{"norm": "rmsnorm", "norm_place": "pre", "rope_base": 10000.0, "rope_fraction": 1.0, "beta1": 0.9, "beta2": 0.98, "lr_head": 0.0045}
Each number is 500 + 40 x the weight over its row's rms, rounded and kept within 0 to 999. Layers, rows and columns count from 0. Numbers have three digits each. The size before them is the row's rms in percent of the matrix's.

# layer 5 attention query, 512x512, rms 0.0405, rows 483-511, columns 256-383
106:518474451540479481509502479484477511496488526491486474465490492587440535517601486447520442563543521542522535510480501497512547522533506515471508516439561468475510472438422526441492493562504546473474518515525466515417541536418502610419447486501484507438488556521531471530457482542447436513473509537475457538534459514493466436465485615535560544466534454579522512530530479520470496517471
103:495577614470573489477440477549490469519540552512495555523493514406558447502414467487495490538563485465529524420501455514473460503479519554472478520548481472510455510554549441522463555464484504515473470486492559512569521479542537431556498512469523553519531415603523438473517522547535555510513476493463603509516463521528547565542507369483457446514499531384531535491489470470481546502503
109:471555541504563555442482474542478487529501434497532526534506490492544493457431515503498533493491445466554487473500530503490483457505542522524522568532485500551488542491510456562533577492488535428487495489444490462550507487522524445505523550536502417509469453481475501503506534477556520538482470433508495506529543394497548467450471490499476553515451529498512472535534513506456470512477
103:463502454522468498532554479507530531518487515507462446454469521629519500546613517493470482556557544569469490489532511508490517477554428478501504422474553521462517410438427510491442453488570477548528494483534475531462498518471454572504530485477483529458483543531559495554543418532491447420506502553483452502513504542483457550464500584511493498551559478581521474556450470507495494469552
108:569543564466579476513503481476506516502509558461550557540511462443476489500457415511550548507415433476534456530521430526453495544417513566468534554529456474517463545500581538539561523499468537547488537506511520470518561482560498403524473561548541521546500386502458530437493557469546571561549507450524587441470522428474534481545519429497521473461468543419502533470523506486483508519504
102:465513416531464528507573535464547491534521482480410482397514491541530543492513540554469462507500502528456516459499532538547541547507476483501486405479532491466495478461419523429452495474493474496548423488521514585489504499427480518539494486527544491443460578447545523455526425479448445402454515603480457518501512524529441526525566528525473517507544456556514511449515475464527480426531
106:510436437511417530486442511440533523470483442532482416485458463546504480478563503471496453505522560497527508506548532489577463538556471523490484488488550510478512457490406517458428444459544519469499456451494448555487521448436505555454529477473501505429461572461481495553494429524496467493453509536459449430430509539500520531439486545497495479450474463635500457475489540528484459509470
094:465468494552484442551543509525533512554551529562452473513483514476465543465480448506479503482541539505472473539510489506462469474477465490507439488499498540529544453495420537489522483482543475536517537460556494517459435577527541589498468486517457568500469491511499536471521455547461453498501471534478444528501538480486401449479546576471444533459499545563465469454458464494571458460467
111:566546536400525554476486518513526508528526524529503531491523485454568506544376495490524559524474415496538500494437517541464460484479555526533523592520547402516488550509581494516541532470545477489455516502449461508551491461534469432487514573535521456542597522453521527464495552517542497536500476514529543498487503481511493438535492448514534534505497514450564450499536494557466503484456
100:459495478526525515499536507453451537512454447459511426457482488500491549579561524527504492523520511522506498456520564494502454543435490497507433459506532512536583460509508504501484436496533562482529526480499477507505433505523502549531507438476556549550536436470552560427505483560460541534481501528406535511459426609525515563483494477543442505460513545544453522511588459498504553504418
117:492472518490554462441472448434488487512477526463512487533480418480474553579471513542500517513480477505497510485517469514555501530443502561485450523452534480576537521537510458491510539527493526466550496521506421482556453472496450468531460512478560437507555470468584534433472569502498583628483494496468502491479535476512482514480456471506517533508495496487482527502617440526496521504426
105:520536479568463516545462524489481525537538472472477491481493548535490493519501525535485449524507574506482463539490501504507516447504493539414497469493523518505521415534480535482504487534467568510498484512534570500476505566473528544563468433503579479460469506552501548531538485525482420596472482498482417458442498492486511500446506523479422511422490481492473511490447474397545519520443
097:458517513488476428457549506409513465471539560540446512528510531477506500522516528561525501508501470553460495484534542519522580568598457514510538431514462504465474480500465512515490556511548496519479533520518559521463514633434484517521490477436492544511504478542477495521418435489469535496505503481486504536517497519446514469537493471477470510484473479509484522458468484490519500547517
110:470522473527501475499407555548478496548509433457479456484467488541498484492495510538533447495502585518526492501470455499510518449519479502448509468473527500528528441489480508526551453490548567512530449499531438556487498527484536509525483448492548449441499524488544544559481477553468493528492498561503499384449546571506593478422471533513422509418500480575523461475459465476472419491495
111:510527486563512460438583497461520512490507473523495437504456494490532528555536495466438544562554484489464501500550486443550477531522467525535538425471481498474554537394461544543481461499511489483503564461513480518481447501453519525475497461451469507565463505497469506491559477539541504457562456513451557497465512450524525530460505514487458493470517499475457518536501520530508540531487
109:566535509482501528440502456451483509519502471512509550545509501488528440545485424504559527518485454540526489524485501490414451423471520506459497546480445498543444493502508506488461484436472478515474496459514504500571412446573490412511480436439525523575518436514575519458510600566564477522449481496487499473479488490445543484489475461480496485462516567433504484576578516532468469502422
114:498535486456456504499527427470564516525474577476490521412515525434533465478439479491516552513512488470526524541522495492459538501547520510516495520431461582474474483523523527510512464460511420529485549468450541502571481517485457511449533556499443528514505580476508514484503458474565503478515499531485530537609465491511512487448545504539512525551490556517528469510531495518431532499543
109:502552500454428536580478524557555527560476501500518535490527481487501438524441529431585493440488531517534538511487505469431535483481521453541522534504506492505549533497479452513593570467467440505476478484476484457480510551490540525491554570551476486482533625487397541536533484479507488479506436467508511534630505476585484506503505555534482500502514496490541501511412519492466478477477
120:519496510508516545457452512474520446512463486504531509450496516511490454482491444525448522479468475454486485495598522479511552478450479489482485551432458506448549546521543451522451518586464504498490427562500468482466516463509519552491485591485484478456507521443546462557537585456506545572487449433507438448475481481552501484533440537418419459501578478484487510466488550609559424533468
108:486520527527488375467531555513469396504533486516463574489475526497504503487537422548500586537578497532498502498473489501485488493536457483499545485494495477567531412500473510575459469456466549494552494501528476547478440557445486468498392517357478479533497405463492522545516494499590474524550519488514434437504491457420617550514555461487505481459460529544469457583472475515494494511483
102:506410552526475495533514555466515473515500514450542514488434487479434555475524522459495504494518585561461508536548510426566448529513519477531468521514515520470488572472462484528481445516492521504454497476521496475422520479520544511487504474531467525535487437440500512493529527521426485481517505485472614502497426526495438467426398580487489505528526417515435501540493460515511521566536
103:534502590416569549488499543522503473463483465508478478505464459513480480530492556487462514514479549565463581526515473543524451504381557436485451570529531458512574505578514508507498541424502485494454481458536482521474435450463479484535487545495569466482568479491514501484577534501484558499537490419466466560524485431588519544499478443546479496511510523516475557520506481560467485504433
114:524499502515438504509454493553471473511561501473527528548528466536474531558574539417498467595514499459487499493458511521527433544443544535484479496554539431499483510493408492474471531506457552438482444498501466460477511456500522479590512462518501516474544502509490513444507475512480424536446527531535549529402508498517453504486469521522532472499561462441513464478514469417510514505447
111:537465545461492516506519507528476467494512562483478478569547487462468513426528523492549512461556521537482540564524546447473503498492529460470487443519482552458525494503537507520508555524476475484556495444525409457492481518513470514466461484472427574507447499466557457578537469480543552433550459500489546559583487467510532537486502519558476455466476555492473490501459511464451537472499
102:441422492555473478518499515543523461541466441510535525437414519524467585495480550442410568450519576522528454471562505530566497499534445521505441493524524446492530542533401483539513420503547546490456483501505529482427493501496557514504440464462556474486511435487521508471500504459438462531524510529418500489464438537500452459513441437504524516539493454483480499545550458497551480568477
108:507478488515444469417476505467446475493446579533494478541465462506508558533509522500568566540469498513573468509534506507500561489500438538511497424505460525504569446498489503510479543524488543559535458548592465474479510524499526598452448484462454496547474480443569489529487501530556514567459478484509565484468539473458498450444462464480488475483466505538516545517558586465515531514439
111:506448472525479455465495498481425550508612507595479481513494436458588501494556446515450517525477461493518526490583500516453434587507525501505520478592431478493545477489556564476505558516480535536551419510545525521431487474511472530492540488491432474457411532452477498469427573484505485505541567490534514513443546482462449517459498483474594479475469505557494508471537502433491516439537
107:471498553493491435365487502510530478524505501538492524485467531538512545517533528549509504478504475492484481481550530538544496506606539472483473424486484492444515508481448532530444495494540500558484499513491469532528539539480442500501468506490461499473499488566493565525451492486492452519506490466496510468448577550465519452467451535491479488439550479523524487526485530463484479537558
109:507516603504436448520530501497495551475575520465453570465501463476514516483522541470470482521526619480486570548457479438422504476482555524511493488524470569476436485511520517500479541508542507535466514406570533507496437508513465523533553478467437485494467494517496526512507494493426447409475509491520543576524493476473436476436601554571532496481485488533488491512548477496468541425505